Each number is 128 + 32 x the weight over the matrix's rms, rounded and kept within 0 to 255. Layers, rows and columns count from 0. Numbers have three digits each.

# layer 2 MLP down (transposed), 256x64, rms 0.14, rows 74-123, columns 0-63
168136177077173159074058090145124072165130138087158152152112153110177136115131104122104106133097139121066124153167118156099178150129123193075159153075134133147154148093141172074158105072160083
189200144167150174140107139137100171134125110182136088128114111150115042134147113112041053140150164123079115191165077140075119120090091123158104130165074115125152152165115193133055174181093157
183138148139190182121141110137130074115141203115111163097074101058116085138131105090113149103166129167097092146170116111170147110122119123171098114128164126102015150152135147103175162093151108
103137153191094172114104086070092198180101115147099125076144102152189152106128095149085150141120129124196149112163130123115084110123103144126093137162119156119136134145128173099135093181117085
140137094149105101105147173118128180133105087150162129133190112100055110144113099178117137116161081117117141112138110131132139181160140131113145101123116119081094110142131182116104152167135130
127088099126131122156097168117128153095153135092129137120201106146124125109136181108109141137164149103119162107093133105156076117118135093144166090149124142129098091075156116116085147127169201
114001210176168118170098104128140127185143125138155097141082093099092069140078175127069115113092166124120180104155106138140165159104118108177189069151089164107158130146084124154096198139128106
093142233142145128174125093158127109131129094120098131144171161124119126158045106136105131165145105106131131113129174065103037100104108151164194107111171111104132163105122122109129137097225092
154196111186137137139163184152133138145132127146135114084153073106122188154142081138087191137090181075093159166103115116180135080149067078121167171104106129092037093140065127083183064140170145
135085124159129156178184172132162131209082047090093114088101094087169134118153153151114187138124131150134116141126110136110134103158117117158082143193142149096128128107118090093118120135089168
101129116116099067101093171158123123148122120128177089107156117083118186127136154017130143191192064136158164161130136130159133141105161111126140185089169119118092157118079170115147138102106099
103170141115107093125132147126153125105127166095130135162154135099103132117141125108144112104137119112192149099113144141168161099160174092151053091132108178128139052111137127142136104166151120
138135158073058142094111135103150125103136127202086156149064156183178109140133142192151202119146129120113103160096053126193133133090056126127188082206095101131135073130121168151156137104074121
154119144133153099118133151158098130155189142104085167106162154034110122089207147160132090173117165118082083199101120153081154206158129163099081120156115168137122097043155178064109068127074079
071141116174120161110123134162109136155132124061087118103101111062141120110190070170182153178107099166084093155091153100147124110124156137116130148078168097187122143101150092171145111133180133
136107133084096137111105111104148122181144129196159141101078133129117108138074127168139133154196101157129140132113110124139140159127119157106150103129088112132158095092127149152143114094121135
162129101142116105159153087146080131179136114197172137128083149102108123129150124092102123142082163131116066161104141101161106113071193165087165154136157161126166109142116082129172092118113109
152084104133132154125108134094061108168117123128146118135142136095144154116139128095180152127163119146094171097076179083080167144153116167147136124126110105146116124156129103119155079158109108
194124140102099123172086096119112141127145093149139163135116142086138066109056113075093144154108177088155144102130114177159129184092198179127158118136135147109149131148121060154158095102161139
153121131133156214103146123110107082135141132096068153155108167169131137146150123124178096118172076082130098146160209169153196172063057136100108091137178158088156108079109089098104105111120184
081087119134205087155123151140137154124099086112089079190078154106128127156087085164147063152169137119103126173138080167118080136070157096155031196117088162129181175168144121091145135140184177
095142179146076088149135074161153157134167086127098150104134147163163101150122132198119169153099151157168187105084082119125105075080092163123194118143122079172127127124162072161156089168114043
107135121115137078133138131122120109121159118114156154117130110144132123137132142134128152136119142099117142141131109133155118138127140118144143115124099139116122129140116118120118125127131141
101124127176126192116140126049150121134160144124100095123132120116179182122131142140175097099067109141145082156151087106165139127096139094115081134099155124177091170088103148084122179194122156
157112100196133038185176139073091172110128144159136087130105163100111153070090120086176132100152019133130184166185147131116151143040136135153067124150144130101155110114179145110184121109147063
150158171138104136145146110152188096087033087117162160068153159116172108103127152091145140125163110117134126169155154106115180094104121140085116185174097080144151110078120134106166088073146159
206092050160114125090062138098131122152165159099106085089158078168115210130157144100157181121105062141153080072114129120150160141127145134158101124075167166150141162148151177140122134144084075
092117146124119136196100105092196093174117196072135066085025150096145078060097173137145174152217179177165142180121135149150133093191117065143127120171147124072097103109129121136157110041159145
118137192095136116133119129083152130127104149125156185072147154112110161120137145122141143158100100136135158134125142162154133118122117116144081138126111105139119105101130142146128068111140105
102086110104107075171124208137159112140112134120152091100120139122059121131181094122180106123080099125167194117110098157151099120166157073159088121124130151148157158088152155166107099098133198
090077126172103149133102133155109103130182154143083170155073122085102161149126139140076152092074123147173152112111153152088133161106178114056071160111128137116120189106150120147177136113132149
171138086071124101122230207096188172126121135135136171113149117093107149130080114098137155160159098152174202172143109126137205125092121083070067141164127145084131116076110141135105099097060088
116161088129121147097140144158111123154116112170182127178032110115123163067098123135181150146121140141123106180058129186181129157151134117089102105073157139106175129140108103104176132055168098
172124120122083153139121069112131125112152095082191091149116119164171114159125160107180146163116138130114120125145096086163037174124087152135135136158161117149094084088157106133125111136126163
128146132113134099092132183215137122166090132104111123114141159152083133108173159172159080106127132070100104134075141154101113131184133081135199136152083153193085086109125080156100099127152175
138150143130163110115052047120066113130134118177112093117159146104075144145145133201131133068120161141142119196168119083110121059133115202123135117125130156121146146131099090150104165142183114
132146134155124093174127169102184133078145126075184106108099133145093170132176109144197113165125106121121161192107163137091054132105054130175176143093088092141164112143079058159095082113139147
173093125110108127151197115119101147170203120154153114105121114088142148102158156111131134153155038089099139113143147136103078151080135141118127193137166098140116144078151102186150085136073173
105091098099114131102124094135131093176101112164124125142098170113099102121094157119192128133121103086157165165196096167161131149071125095151132118160094172147140132152128118116123125103149149
105144126109120113142154135178110125125093133134145119126127140114126120138125092129145170128116119146103125150092122130145136118144148090121113136125122139120131104137120144153130097197121130
133125169093182152125108183134114110172127121138106181081132067126189136138127115152101158059163154131079163097129106111168145138134093125103116126102130099133176107142122115128147074115135102
118127073163131157103153094067087103141168112182144113147126111140180127161139167075158175112136137160124080118133118091098131171120151165084133110142110119109119150106126155119146086146131098
158107150081125118086127100103142117117113066142148185121114152098140157183133154154162155149127136102077088120132105119156134095144126184108167136117154109171112118108140150176095111081127129
139145190159108087096102083155147147126115122132141115076093158129147131117094123166111120085109117155143135158134093108127173133122111169090147144095134131154106118140187097124146162142116122
175186129122142077137128169157129078194206117081171112173121077131135136087122088128080123090129109115077135135173168122071123087118168120124152145115135165125136072159056092166179116156108112
126100163096174090162040125094120126134136120106182065157096144141185096099143165148073114147103168066159147111131144147066116054079147140116178165165188077164215169153203042156149102107170045
142146102153104099118078082063041127101181177117130162093138158109154076169140135203077138145140066082115077092157143164098066186111114186133141152173160129142152118146154109180146082098179131
148117155061096127164175132116081118132180102134176173113154146082117136177106113085074065153070190150131114154108156144107096157109134183116134122120141135133145082171126152120103079166144104
118180172088178170184099131110110133097128123073095134114196111146105113155108118157137147112194145154121148077092136174150145128105076119155125089089135130132130144200085066142107113171111059
087143111084151079134137148155155122067152103064152120142098117110117136137142123138138182193142154192112137117156122128123157153139118142122152119122114123139117081113099126092135113109162112
# layer 2 MLP up, 256x64, rms 0.293, rows 75-124, columns 0-63
173120149151183114093097111099186086087154151117168097117151179185094112155149126159156176122079135108163108113110109139150135156117124115085150075142125099118119205144085137091099130060145108
150130146127076131122108095202153141162153158115094101054111068129120099173161120105097105078129177099091099120087137084197197126109112155130150116129128168176154167127081144121115147141133157
149079149190095111127103174090069126139102138065118077142135171121110158140134112103166080119115090128114134148100098088141113117089126132101138129162147128171187185127139111192162084148102174
113147104090181113148142170108061158134100130096075129143121129176151154065108089150135174136101093127099115150127120122119131169137098149110157154118108118077112163122171148153164117163103097
110128120119154159075110095104157161137106125133146123122141148171151141121179117151104072106132097137144147121128141137131142150162219132109098094110110060117100124151135162115130127103130091
203024081110104114108112150114133090100211177145130112177124192136051147109068119120082090098149117113149203119226021118140162116085151193108122091145137126129163168131134100102149201144118067
165100174117073202074183142175113063077164122148072138090123085114144138120132056095164151157137144155119145127078158155099156050135095108079122155189123182185125174128160127118173107096089139
070092155107121174155129155094098120110189169140123139163107109141094133166133083096165142074086170164078105130044114103142241146132221049126129085121111131129149117196154053100151112129106111
157093128170167117099132162103107117195120139071111126126138123160150063165134138193070115070119119125085156108145150154090128134126138068128112112187060175136176080125149070168126128156155135
075152121114148204120108137197142139163157143169081105165071115137103074101100134192064047087111184091085184119142108119153118092106123100194135110094101109119127179129168169089162188145126134
108109130120145139080102124091057127150115134146139131160175152141154128116137149115160129127097092132168119121116087106167175136165174157186068105125066101144139144108143144155127108154075109
138134126122125149115136069140218182161167130121108183121106165121171206133152184101130130115083138098088137179150110080055068113139198151173124125069098126157085167112115083107072123145121075
191095197143200099139163131102133133141126114120115056093079139140112149146092160179102124138142087167106096081124142145098121086107130199208132143101111120053109200110160144071129119143184142
126153134085122129092146173135085145127063132161177149171136130182163139069114100120091143146166115133101086143094122106085099087121126121154113118181123134136151138140099063204079151176090151
121134153118173094168155115121148135100126101093129134119135143133167170143144147101121077160136160098085122163161092151124096111137163122148119117104125106122137161145139106085160109115134129
133144153126137072094170171201174123093122103145102111129139095154118152127155090118097132078120131129132098096164129120121173103191139173173127139109122126174112175122073128147121063101174089
099168125112115112068095134103171111127140117156118110120047180150111134127138113115071109159125128186158132150106131115105121146194081093114077133122173111201106157155157114148143126093146123
104117121148089180122162140029128122165085088149102150188097179157073136137095127147124122130199111126140174136092092149134123121130167115096136110114138096060144253159158135145120118105116089
093151125168125068121103084187100140124084127085160111111055095134100138103165171076073185102119146139115106148188153162108126136161111185101144154128140148127125168178058069130113113166138133
146084143087161087121117050133123089157151107076117206100153147215114082155074069134198100139105054161113154105141151138158142175114109234159121126097080129099166174141147123140117091123114091
127174156152113144073060180116078050104143135111150114128157117139134198187168154159111129098086134105104111149143066105173110194123118164086137082103155106052152124199104203134099164120101112
121126133142128127137094131119113127142132142112150116118106150101122121131146142120107119107128155106124113140135123105115129149106164133158127149132147160138128128128140133122135135128110124
138178058160133114054132106137128154156150077089109115151105140136154116128069146189134107148115178134123107139159072140194195086130104154094122091128099109107185149102135126172151104155121127
076139136086135163084171125178147104160120159109113134125126130185123081116110139151113216057091130068109103115175188157123095148120139107196144090125078111102138138161103174127118108100177061
091148038161141160132125135130123114131114173082075134105099096150190105079168076122144158108141139107117120175118106162108167115175146133175088128122166062085169169089085061112146217138154167
164128159238172139110083136126150137147074129150100157154062132130116145126148133139103083113133085123164080136101112165163126132115171139119125078142127144105144152136158098146117140078127072
144122158136103124062079149152103171059176124162192151134136133142162150153065180169107159069113122153172143112082073171133168046131129192110150082127097092094177109080105161127124170176106056
193135083121117140125162123139114133064120120087031116140120141139132129111101098140138153127145162147137118115136127129150138138127131169152127077111112093126090131141138118146148143127168138
190147158150153115082086081117148112105110133113165132160077087152123174126096147080101077117172149103153072139117094132166140159141131130038169134107146128113109136130147154058127159146112159
126131036177058119095122124124213169115166119124099098106179148138104127148125093156102144105059097145103140091112146130188140152158144095104160134105153151175155135153115116096091092102162171
146144111129121143103101130114104098103148113159163113155143120199149088163127142112170104050105089127141095058101169106151091151137097178168129073211113086168066097115189106200166127132150121
082147071132143119148180145076145118172144092164153150150143068121164137140153108169108077100164122097085092132202156135109093065178106155180070123190133094122109187147109099106102114116105134
111144199153119142114142084167147190167150152150121140109105054108129088076059155100114160105143100112155150116129121144090138162154122070148114110145101120163115170127082119168181130102124053
145164119122140179093168134155097167131144118179026148120147140086119122118048110081116152115066121069161130159128107113195141119185176075191121160123156128244114109115208101080079105083076150
086121140141091049067120111176086163140162178122093161146108129120054182152195093106126189165161108124127118151128154119149090089181171175167061134089169134121104143115156103114095135123201101
086136114093144101136113093155078112115123168132127191153130055136131137107161160134166073092096097130164111098103082153118120069096200125166152085184108121151174181162079172110115209153166105
169156104134082146104141158079113127150089106122149121089211111120163128107103086155144206128162120183113090129063104140149115070144118184070145098149132069108108194147154127098140131167110089
094113093162088131129178110076152092168138080189094110159139179080086121105111108048081132158126118104141145144164140147105110152159184132158130101119115140136132166140134110125120145116210066
126113117126121107142168116129097130129141127151140126126132165120126133107166139126154117113156118116106147118136120149107147129134132138102115128149118117117135152118137134106125106163144110
112111117155092110158096082111075059106126117118122110168119150176165156159137166144130145137108078183128106113112121131124147152149164107120207097093124116177130154162149132106147149062141119
118130118129142122135109117169130170122076076120081148163106082150141139133127143145123139107182173123065175099103127170078110105163062138109174134139113145100183177161111127146072076173113135
178160127169142137131158126146122158123160177048130107098112163189088072077076099106082094078134155109173113104158152145151155161114118103125148106158140086168115132150125163128114097109166126
160131142131136124132226136148123117115121106095104086160158136141128156109079115142135155116148121106153132138152126141093082150137185120147159137126167115106118159104108049092074120092128195
130097117126143155137139213117137150179127134142126153138080173141150159176142149061155100127141074045167113136074175138133179110124140106179109071158141108088120136114136145101111134086102077
077079100090190134159108086056066162134124156141108074102130143153223154136169114063093153168039157125129114085138102077151174108161142161128144121152169112141141125160157132139130150180211037
139183129131085119097134092124062159092162172117147116100166108045115143079139161139128197127157052088060110149103100169155090131179151184111149132172135117154137128117153088150143162121128125
169145140101201120156133158154110103143072120157089077133165114135083174106125065115104142169136134125138130124119189135165156116155112153188078086103094080085081135113125072082167156126162142
126144125093078070173062083108167091157138141155114195066123076071131118082110213130113136095109116162134162147118174139149152169116120128166166125132112095179067158117177126129168103114105084
119117086153100139096091133154100169174118103193141143111116095178133149102142128104082106112109111139162126146126139076123160099154135116154117106129136106120082149141117136194151161167149125
067120171112151141141151132082124137087194147114126120114130161109135164139143121092214107142163085149136172118126121121117083170149097111112080069181103141099147102155154132142113118081174085